Each number is 500 + 25 x the weight over its row's rms, rounded and kept within 0 to 999. Layers, rows and columns count from 0. Numbers have three digits each. The size before them is the row's rms in percent of the matrix's.

# layer 9 attention key, 512x512, rms 0.134, rows 132-238, columns 128-191
095:503510448500477518503500490520514502488480515483454481494550498481470495484494515475450522498469470466490525508506519528452482527494434535464482519549454493465490481495483477500525474518514478
099:549509487516504496545513470515482528486550519494508537505548527564484505530495453507509489484519538530483468473534526476497489476484480499514493446480457478471524463539476502521496498477465497
097:488492485510480506496504483521475484461510477512500519497549468501475490514474545545511449479543521498483516467502522555512536493519536499475540468477496497537500487513493439500458530470513482
100:490518489508489539514515482475504481502483480518488470487440476492454510476434531506498486501476542523479492473482560528495520455458510529511473540497512511532535510459474523483509463573523539
100:484502475454535536491491504504480464539509485490505486480532480474529496459474463513482436493479510507480510512516482532477536467488498517425503466486518547458555491439480508479489513520482463
099:506517492489507533488486495497495489537492517502535498478484496529443520492526491506490498511494502478521514509516536517476525528486523503453501502535539527531466460485481457468462492494455483
095:446491452482540492515487508531510492537501497576495561484462523434519541493522464543509497477502524465484443527500476536506489478488479507472480492445515481506479488474505553484459522479505514
099:504498507502500500495488549496550472510486491483498474513486502489495531520541474498472496461507497541526547472457512520493563508470464533508500541508465481477519511483485483475565531515496538
099:481527507538494529476498479532498490531516558501500521487516490509527455484510572502462508526492480484484495490506501508473445477462510448517494462485500522526494500514506540467501506495491480
095:472468498477484520504532503470524513519506504465489481502485517513496465508487486512505499513508511498508544519505498512531513509495459469473496459496529485482522508439497465515479512505547544
098:521509539508494476551516504513513511467486494520477536522498497447495507467525514498505477512463514467479482495530543488494542441470510486488510511507468534482485541504434496514498497488601506
098:458489494498482482452523468497473503499490507478519485523463459490491499529546503510490498511465465490462500505515495545526516500499442519518539475527531438509490490493500485482510494509475478
098:546502498482472484503544453471495547461555483464486490507501473515500511516530483424489476492477485506435460513473509512534484471497501487473472516500483505455516525485524489527515472552494519
098:516493505499464474483475487515521461483473513516520489533476503501536497467479516512502474484559485487483467514491499475500550474515532451538498507479514503450520494527486485554514506488522537
094:547507525520502490485493536494534452489506513503502473489511488537486469507483541539479509495487522479473474508490507500485506539500597546513484493488495459464521472480484540529499495517517475
096:482473502498499513474488565486529432521509454495473503489474491509521491455521527550494551521525512493460501525512523524536498492486491519461535516504525517508480507510489544479471454528515532
093:512496495532496500519492528495493493489491492510477492508521523518511537536496494493482485512504496449486526494492512486511501526502518489513511470493476507519485494482527515531500520513507485
095:449507523533513496492464542508510472519491495509500501495499505523461507511519480511495490483483525506511546469546512478510498493506512505509500478542509509531533458483518516551503487494519480
100:538494516536471508514485531489501474458510502521515532498536482493455494548503525494464521522512476523471492536513501516494478482543513482555493508525512509487472502520533437506494485487459477
103:563498509516494482468446477514511523522487488495501518482481554487531469492518529505540520503547457506528492507497501488491510484545549496507506486481502485482512506452529486524516483484493488
094:507493526483487546473514500548498492522491529526492489493455479499472502483491482513534527526513518508500508524531528466489463447517481516474519491511516504524496542517497531451479520531454476
095:496516463468515524526525493509465472515523460531485463509513484504507508522498496439428518486492469485519525470486513504492477472504488482502495509487494477510488487489507526513527484495516522
096:518490480505494458506511480568456476499491483512468518559490555494490481519483493492480506522521494528469511516493522530496502527516468490537490494512495496496509476478472520492509526549472513
094:457510506506514546520517510494515462481492498468501497481523505467508462472536503497528512535502490516463523543506504500500509494517506501504525491500496513472462511569482511449463495524508501
100:495508471483483522466492515506507513536505446523492472442516465536522506493483465491496511509486521496537526488483466500483516506497502447502496502483521487543518509564524513515491510545551541
099:489478486463526509468492498493536487502480501518561478461444475502523514500484517531490471482506489511501518516530550493453476524506477469496482499522506482487508480490486531476480487495501493
096:534525506501486502449532452523504509505518499491498519495545522473497499498497493496479504491466522493542513496459512526534567517478522506486451515474504485493521481502518491431507514496496516
100:487466500498489538486482453518539557485524531531465503543466465495501509512519458520489514526505508520514551479471499490488520488488504512540518517513519472543551495474512489505498553492511448
095:507478484558533463483508507510508468537545518499492549538560480540474494535466468496494465502511480463537500457508507561482487443474549471534507529468434522487516497532486490501543535490492491
098:490528477481566495521549434523484531493500459478463511512522531511492493467506479439501510529512539540500486477536500487492508548532485493531491509493488482479507519442516494519502480491498476
104:503503506485493516528522504524460451507494523475516503473473499477485511518489493511513490480473481504501546485529525499457482543481455495502498555494504511517494498513478537508495492507526474
097:527466501471502521479507529485557474541499454531535498511515483502459489503537490456505498505507522485497496476470522533511502548508489540493489529532494496535553538506470503471477482449485512
098:512487490502510504481483470548522553526499540491507477512521483513533510536510557497472496512494481520514494524524438497491529470457524504571521481551511486521525491468498496499487505468493515
100:515534471500491486482506533469522501503504526490486467493524532497495498577460493526497476489501470507505485491456455462489485462487516492502504458484524453479475480476525485533511523526520497
102:468463508483497490513486455465501481516469522515457550496511488482485487508517477483447491513532511478463496488478488484486463512447529505480511514526499480483543502505445486508496520482519500
098:505505456492505484547483496495517500463513508521479528493511577506512512482513553472457525479512453480467476507459491522519495456504520476472474525493534477478510520536522543526511497492511474
095:455452505484531515540473482523490480538486486500479482500478536489518484499521483534477494560492452497506489514516497539488509532485487474518519484512501504499497517534489532485493548503489508
101:515484502517524477520492468501543475515495447490494470529430492479509497496513522478523498496482523542515512516493490489487530527504502476479473475502530555455453492524479555490476458510491457
098:499501540489513497498525513510520507484540499459523498495500522569503537487530523504490531519548547498473511489515520453518520515490510514533557533481485499494525528492526492495439488517493463
101:516497502505492536455489498522492505478504492508524465514501506540522523497534507463472480468496528515460522520468467481504531465540531518510518526484502506513498496515472519501475527481489511
095:470460495493530507516498488509485513523500540513479519569500492516519459531490515471471534523501494504488504494493453501513504446538496520506481503500471480511493514510481447550477544526510540
094:488510445509547495504491504491497494498491501472514475480497479512522488486467434505529493516494523502488534480526505471488552515489514487537512526506510519494481498440492467467482484525475517
098:549506532497486579496496501505530470476472481490511514510482472499514472481485511500504474525517496523545500532513484493534458488453495493477474456496560454537506504469488505488510489492516508
098:462522487491526464490493525487481467541523531494572528480462529517478535517506514489490508525533521502527514432478517497507476495451535522477504490515548481449501526458484516503507517515516452
094:410521497501515523493557486476524497487508481561489513531477472477492517491480508508541517502518488499441473530490500502477525525518516549531511534491492493503487501489460486498461502513486487
100:559514510530508466489493514515457493528511517509507480457523525483543502511497531500521477515528472478519473520507509501518462477540456487469484505485554512463449515470482465508504481528497476
097:445464470523523495497503506503505508468482510454525550500513521490519501466462466483442490539509536503521528523508519517503505500494507499505528541507501527508486474523474486502496529529510502
098:457514472500540500492507500528531503523528526523509529460495486493440502478524476494509516518444490488473514499502560538499494464486491553476498472460472499549470477449462474537517494550498483
098:477525466525538458518513540457520487548557485532517497489521511538488513469496516495512516457482501536506460501505507480466490501524516526459455481495517495468477524492488460506510490503522513
101:541490493512508494526511484518470510543493482485496505444493521473462545487479491493469491500497502474481524472482582485474528547513497491458488529491502538534479510515485489512479536483475469
096:521458473540463511492481482506490527513486522526468527511499490500514513484485464505494540511546465481498525545522510501525466480510495488544487484517515463479493489510539519521495492474499501
093:568496499522476452510479529483520501501522511501482511504488500489536506508476495503492486496503440515510495481505475473453484525473508446516499516462509504489497471517489499508486496460499520
099:514523500486502504460497430487442500486508524519459505498471509482495539546496482499505497478525480536461485520467515507506524535533525463516517527479502505521505490504459498501521493481499491
097:487512484483550535536492533482546479561509469497458464496516516488502513483517512516467514494558551460431505469523480538492480523523531480481528465490519503489461532444516462464472481456506461
095:470527468488496459496460511497515530506478505520462505484506521514477495516491513541499454469478485487491479507476531490495466484518500455493498511510505533469481495484506515516500512522491498
096:494433456493481534475519508507501474547509541474443481514500502500515513546523528487485464532537515514482515525439508500473519490502522476499456430465476494514432512540507513474499473504456444
092:548527554511454477497503568557484473514505478499517504551503495461514526515513497483504495502465479514501471486522517464454540513515514567487549469513519500510510553561501498496510513473514501
099:500507459502483502477521534491468515468510542516517462538503475495499500495462537513486482460474498458492496491522494513540467490525487501517497484525516492516509503483518465497476498518496482
098:499529534553509509482500499493503482525514537540458517484467478518485491443518486491505514479472491512498518507520490554518484503490465472472518482548552477493488481546500507491508564526511485
099:535493496517496454535523463510496524509498489515434511497515552471520503503492514535470494495492516495511509488501487522531515494529489495497490532468537506487499518522526480504506529450510504
103:467504562486519488500493495479496444476477472517476476475488532497475503450514458471511500485465487471518517489505509468465555529547543503501501473517489481476480504475513462453493453523492498
097:522509509490525568470516521529517465458456460468483487522476490477517506491512489519488498483465456493480473505489525489514506459505479438527468562495473468501481489449475510486491493541493506
100:489520452475503495503494530499536488499511547467492523440505464437482427438489504493491523511451502559515512479498484502492490505501489451516498497535507536432495511440487519498517464486481494
096:494526507520524469518511471504518484529445486499487512517492530501490470534500479540529497554502508541531520488569516510446517516477528490507447522470514509519482489514518533519502474470505488
102:505515500456476487463504497477516507502470547503496501487478489588530484457472463514506534519507531483510524512507466503465484535511519515501497511544496516485506501478555465554475530467525466
094:528531494471516475474498479524502502499517467495529527445508525500524512522518544469514490499504489469494513496493492525452474521467513495479499517504462517498545527490461506470497496484517478
102:512502528435478518515500494534547531497504495499496449478491486525463485509530523499450497503482513511515482507509513485486528473473517507465525501498543508498493492497475499498497527517488507
101:421510481498520499514513497508475504530498498515503513498484469503496520532489531530511497498496462481525489522547470521475510502503496510491517479495526464509499462469476518508461495523502506
096:528461508496522541517517523511489489505506513475554482465490468530512479488515461499558531497469466485487514504492574485506510515516482512491496499454503537540526493526468478514488516505525475
101:495508510485501492485501509443541540472462485462475500520516526506502527536543480467516484474476488461480483589489476477486527495491486479498502503507518477517520491512491486564528505442488434
097:522510509486493526494485523525500512484470501543446525466488492478496492490530459482523499468504520484461503527533492499532456445453468496502486532522510504460499476492494499474503548453508519
097:510486448471547498550531465481523509497539507515467496516540511492520475516492497487493452511534512500511502466519485463543523500509490441538509536476533493527500526524512466502483462501495514
099:521509494470447509499512495509487533490534480474481510495526561484500476530492527502455501500500517543519494505465462511504527515543519495508446528484494515511532507541524456497544504500496510
099:529511520489496510489519490488521516501498490551483516545482469502501528509490514492447505490558525461493493428503495548511496574528494512511519488519444503515496486481518481495502533524498559
102:538486489460473497536478438517467505502516508503515541484504525505531482462513478506477538478533490515497554504487465496488501487510552482514461553492552538541496523521526494452546440512495568
102:541475505537470479519502521494486469523450482502544523508485477509492516436441546479516461468524460500493501486533457517463505497533499521512499500493490532482552500518500444533448506503487492
095:488451474495533494537475468524445459472464518495532469508534527487521498487495510511494499498462505492455503477496490470505555449539503468488532489501487437468494484526467464536478468479468510
098:498505529484511473498457490542507554491506531516564451490511495540518468523492530434463497522528489485499477518463538518485467477499471551506469506520510539519503476540486512471483517489531500
095:509512465506481498485476520523503509495525476487532484559508467541487499477498553469582539518528461485497462481513487512470489490511521486495496488498523551527525491475516482497505498525502506
098:513454494520529524505502499481500529519443502475534512513522543502472563497486451534515520506503534513485514478547502440504463515505557511504472491503515488487452493494560517473505480538460435
098:515552540507493523491535518508503492464467539486522480555497472525481482531498530457518457519510467515471516489500537483503475524515519523511510495529474512503459479476532489480499498535499468
100:547538503513457514481493533486533509497467487463485516529509558504485519537466555496505473517505502521481482514434480467498477463514496513504539506500528473503504503495480491514454483478499481
097:583469495504498538480513493504493481552545485550517526526496489479490469487456517531560489463496472493573520509502479482495495527463478506552510552483497480506497473490469532515477500530531468
104:532499515507490487470506482489478487499512506509503538474482475514494466495441512526505518474490471530531546466512537518461497534504518524523524468507510552493502503493459500462512481459518501
091:482489533514447505524472521495538524517550537495516522554543483451481496486501500501518490521467512497499472515446447464503557497484498487522526526478503487458506503488522482454463508471487531
092:461493463540456523500475518474523517486531474499489472497455501490496491450508492452501513505521555509516521465501488518509512500489535533501488508471495495549501482474500504488533482507528499
095:494475465498462522459476513529501502485510466518535538553495476530525531482495515501473461507485432465455490497510512511478525515510511499538498442512479464513497528497464531515486476498491551
098:571511502496523543509521573477525529513495523502524499494524521475463517498479537487536494516527491509466504447493454465518501492496515505514474465554539491486545498558532477507475486511483545
102:535490495495515526493474489532520482502525523604511518467486476531509517495526516467452506480456544490473491503520516524508501532485460460535500502506499513500473511508510465495522499514478534
099:517480476508482511461508527496509539472448512506543523456530528512531538509526459510495541506503461515508496456493494521518461502518497515545474504495524491560443532491521491496498472503445497
095:495478491536515540527484504496466461498503528464520504477504531465474528528508492522549520506477516488503502470496497485483495433531514481491476495540523513505504532550543495523539478474484490
091:484551552447514523467534493477514513514513467483494512516468493511498474529450490558469530545462533543546513501474458512491505499527514490530460475505496516500496519524491501460466513519483456
099:506522504492491506502524470475470525508518464499578527493500510486503509515508504474532470488455493472447507511527493489511489469485504480479522529513470492482470571511492509490511523434529521
100:504492537512545548511493484482486465509519540515509494481480507478491511451511528512503472511544463538490477496492498516541578516514516495468499520491492489501479534465506452525492496565462475
095:484495484505488498532488493507486475490441482492509507469506526471506475479513525489540497484501500523503551479456470488484507493517481481498527468488518496473561507477422510464485485501488469
100:484527493502486464499528511522473487486513512494508460472474498498500471476452536452485484535493542523523484486536497526509498526518509517458492497476460507503500525491502523472552463541473484
100:510503545503489512517530457520481503501523547487489496520514490543504495502509449467517466479495463496516467525539501533506509465517506507501488472480471503493526515527453520537437510465542473
097:483477507497494530463517528482493476490505451540475486516500561524473491520549536461486481495496472486456478466474486483484518486485520481499471519513537456491509554521492459490491487532512496
090:503492520540547527503491564477486532480487528478508495508474492495491522498476460481489471465497478527440489489472518462515476558504528497498536477507507488543521472470430476521464520515504524
101:501441510501460502477512503505487477500488470474538520497499465486532500505516497496561499505500534502483541475522491545419479491491480504468508533504537486514504521508525450459472505483490474
097:508497474487511483486519534497487508422469539518488493520517507505516513526500460514482514496475514473527522542515463476519472486490493502515518504508483483482452472490493475487483511501503479
100:523513484495504490542486537469518483516502480516558511511496500456462483525490527449511486467479521446469510438483518555494487471487567539458516493479520423530481521531512482482502482500513512
097:510540536509491509478480444503509526544449489511510510502467520507531546499545532479495532513473471504468562534502482521529503492502484508520468521513495528459492552436484485486502494494532518
095:549488497512537520507495474503494515533461493501491518505529457506435498538497531505474452484496517485505499481469504496478501523559497484484500506470478538558443494512521482461538527444509485
096:533496525488453473518521512513471495472495495487494528478509517512496517492525465555495528475517510519490502440471493459488539503488506512488514494468485510511511520491484498502509520499523544
096:506479516500498487518512520482510486477535460512474484469510550495500495490495462482458495475484484455487518535523461471524491525514448447517485499492475433541509471487461482511470501510463496
095:502488489522465473519534562472502480490499561510498534533494516458513495446542450511486491487494507503499535492476487501478515501513468502517522455489543517510521515493511497533514528547449490
# layer 9 attention query, 512x512, rms 0.136, rows 133-239, columns 128-191
100:495479485496475556524506487553492504496523486488507511542539520526510476476514443496516482498510444540487503525450495510497477477497526494431463475464460512475484481506489499523492534529474505
095:512484516490521473452515516455518480526531516479483507504535495511495488466435475487525464531491473505474494552526521525534512514466480507502500447528489501503527490516493503554505501508468480
100:553502508492493519449526533563457463492469507501520516483465471503442495484513513517501465494509474491529510469510522534475513559474479475449480460547552514524495455497515505455463512487524511
102:527503495496472546534487521521484453503507474534530545490526450481499464533483491466496520479478512533519466501450468475443528489492475549501523486501529495548504479432494495506452471541499529
100:461502476508517478499509501488498484496511531495466494490486508463539470497516518490488497534556513533517485492502526512488509508503498518504496490499485499494458480511534500506474537515566500
096:521559532473535509485501504499492495516476518482507500528537510472474461473441505513510457469465513526498528479539525476529498511460466461482527491498503500464500504542472491518466499508559487
098:542454508475491536513474467496493505521490517491516474510526482532479484453459533489480518476471498523475480453478494530482462505501494514517515509490486516492503507493558488510438491548502496
096:478482489484481543533489521470519518501491495506520552507457500480496524511526477530489512496459530514544536508487504495490537512442497511569489505517528531512503504544528530489533482532505495
093:553514500469475507492522517493491517457473541496487531437480475495490525505537512508499515459482512469478486467496483523511481465496467478479466479495536501491493507559488498518463486437521479
100:479513507525500501482494508529482491540458538554469495479546482470570509473521480540500471514483485493527526495524493464455524458528463497515525510497558501503495503479495488484492500528522542
105:492495497503531508474507509515494521479475550520488449498489520492541492520467477498529520531479477483481524552534526507499529529462505488463484478508537501495483521511517489500491522488515506
099:506506523533517497529501464474473523491482481508510526517537542490514509459517482498520537490514501447476477536525501448522543490507539491479479523483461508439448520491496504482496487498451466
095:515491487500546463475495484455454492546521549500516480525465535513494499461502545469475497538456512496528504515534510505529487497516489500491495475513521530490557498522475489479531494475450519
100:540522501575531500531540499485504528461486506524432516510542495486474484513473502504483544501534511497522474501536532493495480504490492512507489463503490523491532459482500515542534497517498515
100:499489520499482496483515505476515520462459507508475527505513495487502460473500448511476499502461492493504531506514534477479495526457503477477490547540498487472522499492522518532486566471503516
094:537496526517500507529488522472498486460509454564479531531507514537462460542545483497522486479512450497485513559471458510478488491510457530491445480518532547490479517507499512483547499466523502
100:511495540494496490517498489457469527493505513499486517501537528487531501546538499463529519534470480502477554512521501459471479453520490516518471483502495489479479497494525564493496469510494524
100:481490513492541475504491483484489510493504527531503480510571523503505496486517471429519495500531490511515556479484488531521509479519496556532522541505515482479571513497489503501500532544498507
104:469516536494516547542455476453491498519508504490556523512544506522525525534507507492491518533502498526487513511607519536450495511515510463481492440539499479535561463559514503489553477488500480
096:462481528517533491482585523530502521484493506525489537479518459518499552493475450491480475517493510466487499460527502510514524492507505497504522488471495508582490505531528480483460519533495499
098:476498486467534478507516469497486473497465493510473486479525523541471522509507469548452539457493525472476482484490468467507509505498493529465475566494469505445542534465496464494533472528498521
095:451494499499467519515484471512512499488519495501529499540469499523531490548470506510533504505473518524502528529546499517504489475471487479457550530530447451497465512513514555507496488526471482
097:491495538495518513510516524511489517479519515490483494483460522468492511491494471476521465538481505559518520499543495501503482450515480520490506456488444469494525484539516472509552500507484487
099:540560508466505491522493487481501530515547496503529524491510495458524488527499526508478492523494507520528495512521520505471481513460495512488519511493482537518477445498496548504512475453482518
098:554485534547517473515492533523499526532506484534524510513471495474506490507527455473506471577483489510450522477474514535514519505493536517546496496536527471520487509523498477526432528469521451
101:531497505484501478521515511562534551479500500514472483511504502479474470480472481520484491501499521501513520536489497517442506480516507509466482447464479467464504533488470468531524474538499522
099:515526473517517516500443526463497525502524564510474470465497522492485537493501503512534465449523462515541496517518480469516485528483468471492527496518472528529459499489524508513502491518495434
095:473513492468517525426454528459505455535500483530528479529501508454484494543498555571480526488481519511525492561546541494487476473530521478513491519480509467476482472457500491542490534562486472
100:483484495527488526552477510524480482490554550485525521506463467514491477478461489497516527468497502531486503538546544481520525517469473444514526459481502473520498476455500449549460477469486465
102:540500578480485542532554547499476446524499522481545480497515508499469477485553472479520501514532531501518539487460463478489479533509476506550543515499486470499515521501516503504442536515518530
095:522485520520507491481457470491504496477464521522485518529484513476494546477504492542537513476471502493469504459528502503456519493504519510509525516485490497504511480477488494481505511532516476
099:454493470496514526498482455483509518494491513533507505515540495510498514514482528441513501522488508553475477502509455497474475522483492528481487467498501528510514471514507557528531484500499551
098:470471490521475508515480493461496488481479489490487485509546525560492519486505509465497509500511523462489430505505487539512500500497543462505481521510496473487542507512489538482473463514457528
096:501490534521514485444513511498502497537512497511468517536518497492452476483502491477519482483500491497483454516521514485528488477489482498512526501484475502454492481524527480495491497546511519
103:523514521493550514521475492553494567498488529488491488502490528518506520457537499539526529471499502505478468521502514486491491455529487504511509485493525493499520476476491519487516466498451503
096:529503494516457501455557535510465480475500524536491529469529507511495465509524482487514530460516495517480534504542526518531482514456531541514499538493499482477479479489481514506538505509539538
101:515477509500505538495478544478500468476483512494453495476499529475491480519502502475453476572543465503504501512453495473509487530530508524485511512540520529543463488453524505531480473532518493
098:459545483478499506484474519509538468500492485495469508488463497505538489518455527546530486470509472468575475480501546489471484512491518432464518506517526461484510464476467514519522463519504471
100:489471467511467521501497476462518497505505525522527488508480539480508487479482479523565508471508535473526552530516479477507482521471464484484502482432492525483494471486460491487499471521492518
098:495472465465523466517467518502527474508505462489492517531512518444564514469504501522538489523492423507495490516524510466526496521523487460486498508495502431485512455471534455471487494518478475
093:488470560491504501506482484534492477497514485559547535477456475529487477476521452491467521469520472433505514506442493488486558431520488513500532458534478520497511497495512490486519503472494497
099:494466538540514510518545466513499488500508472507527481469482515493509485514500485452505503484520492504514527464512536552509425509462497509540514480490541513475485492484487511519501508479513485
098:494495507491520443482529511512434484469508519516496458528530486506454481486504484561491494505487499551509534531497500491485493524526478502533483531501494515486471510555498512486513504511487552
096:433517506499500475567508532508515554485518494541470522469510517490528483506506542482532493535429493479470510494532511532515500479510455482499518481492514517467501506533508479467484509479481525
098:485485471501521513491518473524492497496472492514468492507515547497529475533536537464444517497503493503459524517536527504506509502487515477473455502487531470457512486523507506536530525498480559
099:514497510513488484532473507500492527542483493533529503495493538477417506504503470467498527468481484507453524480512490553481508541475485507511518515483459513502449508498470568507456477491502476
095:489522481486524464498594474497471502488518495490499504505496516463486486503519496488496532529499484487550553465488493483504501512540534494473482514500482437501479496531510505517494507497500525
097:478474497539485512490504496466492457505518516482554530567523481515532485478527494490504495483454508505473534507537534456536516494481489511479486519487438480519506507526539499480514528512497483
096:528493488511535492501446495464537484478513496492468534492519510514464505515499448524491455523499491504513502500499499462496554461499533489530482516473498527509524535482508490475482531491485475
099:512511500497510496523527513466478510519525507460478482523532458468512504525510510492496552529515488495456488518483483499520503471487527487556541496475512482489514523526553517504537484498519493
095:490502439527495537510514500471523510486478523502506536498533537477479515516514489507523513486541517480527484490500475530472508501490472484497491516542493487499483487516486491496488486496504517
105:524498475505501490537493508544503507471521536525516590485514513514520494506533501500553513462528466441503501475496497525489511462518465510525476522485476468525519548512473514529500517497486511
095:539482511514508473480528490502497437452468485497532510508492493499538484468505493497481472525544475444524486523553500474515537508495477516507516492533505465482503491531526520510480522506475474
093:476534486469506524469526472523498456482488469516543494432505523476443486518466531466559495509539519491518519439504528511501502504502551476487493510503468509518509502520512546462491483458459530
093:490463502537507469451524479514496533538523487470492513479539523456435518497465500488514517448547554494477523509486494475484511522493528506497505460507504502527482486468503507525491478517481540
093:480512464457540486489455482486502508498547543468543477508538519464509511483506467507501481546517515517509539501514503499511529537521460470537505493471451507512497524478489499526493528569459534
102:477499522479511498470489477500517500503532469532488491521557533508552530537472516543523559530478455461518503488499508505517473480531476509495472485491553445457519510509515492489495512504492460
099:505526519517437505504481558500458498488543524547515446535485460467521531483526526519526513513521518486481515488468517521545489473450487532506468533490517498506506478523487511472504455498471530
098:536490483505554470515495461490507496505480489491467536461528496449503506484526516520519502518500505488487461528483507456503542474494415543481525536498518498473492527498474511517512496437533490
096:540507516512535498504477542485479472520468515490493478529490494529506503497466493489517505537475528515507514481498507526489468522469516516483474487519482508503464507499475463483553472486483502
097:477524556521447483482528464478498529503469513525513502518511470511513483505489465471528501509490480488507533527501447557520527554513516464502498500505480503500539501494473555514516520481534419
101:544507519471469496510469475543473502451503497462449499515479517474476498462469455456489497543535525539521487444525488475472535513497484481474449511540474533481540472502522473471500446474526462
097:493495527510505487475454493478481508518536558531514494486496499477538510498508510537518499531451470502521429488479444535510509470549528490499542503514506506476519460493458522525479475446481484
099:478523469480464474523496483472509473512503533537503529486530541466470538521534479466513451462453512476447492485483510503461437526489496514497485444524435489512479497485501506477525488484517501
099:518434504510500515503474452509513505464517516504484491490511495511513467490533495500496541499505487492497487505518511469474478425497494497495536471501512484540493492526525471507487512513431507
102:516515514495483479495506529513477482493476477511521490513478502515498493488478525502503518529479494494522480481504534486458453528532533511526561512528485495478500493523512489489518518541511503
100:459517468487546526563478499550477494533538485510505533509527499471496517494494539501511470490515516577489504468519479518443525535554468520494496464505530485499481510509512469481470497489479513
097:501500492535479513521507471445507461519437488472502475501496474453548515496481480533518516482504491496483495516452519486501514488537500521530515538523496462485478532496527492485529475486500508
103:475464508512510554512499456452512460492524494484515501519473525477483530521493490516542468465485502477484476515525506510490531511492479515532509487473493502536473507485488464503482490500493535
101:542462510472522500516507492516526477517488459509508466501501477508524507508521493473520541516481498524515432451461507487533495530469530514487514536491504499491483466467485508526496512483500482
096:512516530480503502492453473496524475503528509473465523475489506483547501532454542499528547501450480471453463480458452483500489492528499500503504524467527494512507493466493475491560494518473491
095:504492521496505448463508480507488491533495473497476509501512528504468512506486520468485500509502515456476470480488471479502493476517534521492524524515471561502519490507491518534468503495476484
100:512556494496537468503446514494476535536504491512486468518477480454506533506496522518520504490465490487498488508537520473499484474456516515496563485470521485492497519524573481528522500478480480
098:506508523492480514505482529423486468488518464516515454550537530532423533462470475516527520453502501529534456497498485537518518527538513538470496530501516536470505507484478469486451475468448510
102:470522509516517522473502529489532486514513490518489509525475480536460515555482521501529481509503503534516456487509505534485550487499536500440525480487559477502479501525516518470519535515495533
097:503522507505546503534455494451539535537459490537482477526535478503523500469493522498500476474523497494540497512519499509496509465558499520483513426458438482482522512471529522548560479486446549
102:473516455510499417455456509503493528578513501485507491520476519507480503498522502516514514464508487477491508474496510472529480537512491507540515449472506506490502493519467515503483508539509505
100:456480523501483507530526471478487525535483510496549537508479507519456487470480531509495490568514478562535507452523493482488474449518519532514532444541493505527450447526520533523550432488497518
095:513527542469482472500469505487512513480486523500541515491469497493495498488498503488463482472521510487490493523476486471475539507519533478531542517515522550514522562499549505457478490496484484
096:468486477510475493524528464494488492535514463501526513497482481499511529470474500502512531497520461531533488550459495508495476510484481471511531498490465478486502522503488518510510521485511520
098:530474487530511512509461517527510532440534542514485514496539511518489458501517521496540494525555492487485472522457452494513513488496469523471510466548505504511486518553514504470494528473505515
092:539477518513476484428506494487533498492497488461548489480486492466474487495528551539506531495518518493518502507527485506516475514522532484528521522516455537500493467480496507511542492513543458
107:542545501512488518531497554497496516510499477466520452520486487483501490516502464484449463507516528494480517468521504545498505471526555496501491489505507527503495483479477517494466497524532498
097:512501485506507483539533489494461480504526526529493518493472516479550563449473498491491468506520459482519554473500487488459517500443472507510504484464505550480434508478499481573520467450527521
093:488528559504537534499516558465516446507539525487491498492542539506499486531503521510492452507486529520491485502529470485487512498469521515499498494518506542500490526536525547476487501487521529
095:501532500520528504491471500497513493494476510545485480481459498505469500491502481467576521550477518516546475493496512518527513495480494492507479489524465508509534525500523493511511513453501483
097:500528491489558489515497460495510513472516517474512444516519458509502500506498501458512513476523504498502457492504465443499511483508532464472483532473547522478513482482504513465541519478476519
103:537449495511477522491495488485514486477520486526481513498454490506503476449472459509527512557485498503511494460544495476483514498496489520492484537528463456524475516531469493529502513526547482
096:511535523448500460513461488492460465477516487485509516495464456492495504501476528502512539461541507477521536456484498465469506496512493540498502511527473505462535506500516544493474499501534493
093:533507523495526475494477505473523533453494499450521499563570523458454527511503507499473530522502465480486504448489520469488543513541494494482513485473503489503502520503512505464525503486490491
093:491525522526512479496475507485482486516475550504522495536476510551477489485504484483485501462507493513520496476504492465451485529465493479526518506471482482535469510534480487526459500483522560
101:522526470478468512501525492510465542478506505549531520483488513508511529485486475500534522478470469476473490472527486463472529477507503525522508499496481493480494498474523463500506519492516465
102:509459502452508528492466486536490491530495493497435511463504486469566497493480523461490486522517481496516496475453500491485528509489544523458461447477552463523516438504484543538497512494500506
096:541502498503514516475527483511497523436500484476438486519509470509550463464483503534539531484485495557500481517507459485504525559494516509502482519501512507543469511483471479513513467504525472
098:460537515516464498500516521485508516515497460493508525481547532452483502479468502523517477477488523519509520523506503509471479504552558508474431533544503470510527500507492507509496527489521495
100:476545490464488475464499492494504550534562486501537520524529553446514498523456529529506502510526477531508484516478490520468523506524482499501504495503494499465475502549479527539533476546533534
096:483490470523525517502492458523488504466420533547540520494500428473508545513505525444510496519518487536541537519539523495496489521498496524493495523515488525505529474503463523493512505505520496
094:497531491452469512539500485521523475468484485520508498517506481495465514511518527481489478475479523511519504506518480509488490534515495486492505516498535503551479508518533484528539510511504546
095:496449501517464439483545538474478471496455455492487503503469464514551483518470517506465462530515467492501519527541502501467432501540520533451507504489462511540458510476530478459488485514527481
096:475485495461489558523477484534494468443466500448437515504476514511548498478526508517528505518525501528463491505478549529470516477497485477468540509486475506516491547516467496495447469476465461
101:467550499474476487502522521480485465542514530496482512536523491482530530521468528518531532490515528539509514540509497474503517502547498485495439458515449497475539493537518477462521519484496462
096:542504449492510483524468558550469530510491491485479523449505525493505478509518470508497481492537500497520472530483496518507487506476513512462533490491594497504476509502458516506522511489546501
095:526542508423480514514507491515519460530498526492490543498523499493533477487459522461519502487537500480516477510538494496502501476502496508497485515462515507479526489493546463497482482497514530
092:525525539498526544485535503506499493455517463498454452537464527451512566511518461549551496492460494491516471481493478474509518533515529476473513540466521512503487509473502493500432472534521522
098:517466482470495533529513468500564464485439475545480501515499503480530488544501510520496525542527531524474516451498482520493495524490490502479466497482492571498487520539481530476481478555499492
098:513526498504511527509506476494499500524508461534496452510574497550537519517514501465499450478550486534507468522502518460494430519497520494457522536512491482542489490529510471459464488488476468
101:505520520483482456528484480515539516510525458524463471456513438501441459511549529434487553487497492511487474488512525525503471513506528530501475513535472479515500508505490512506515470432545515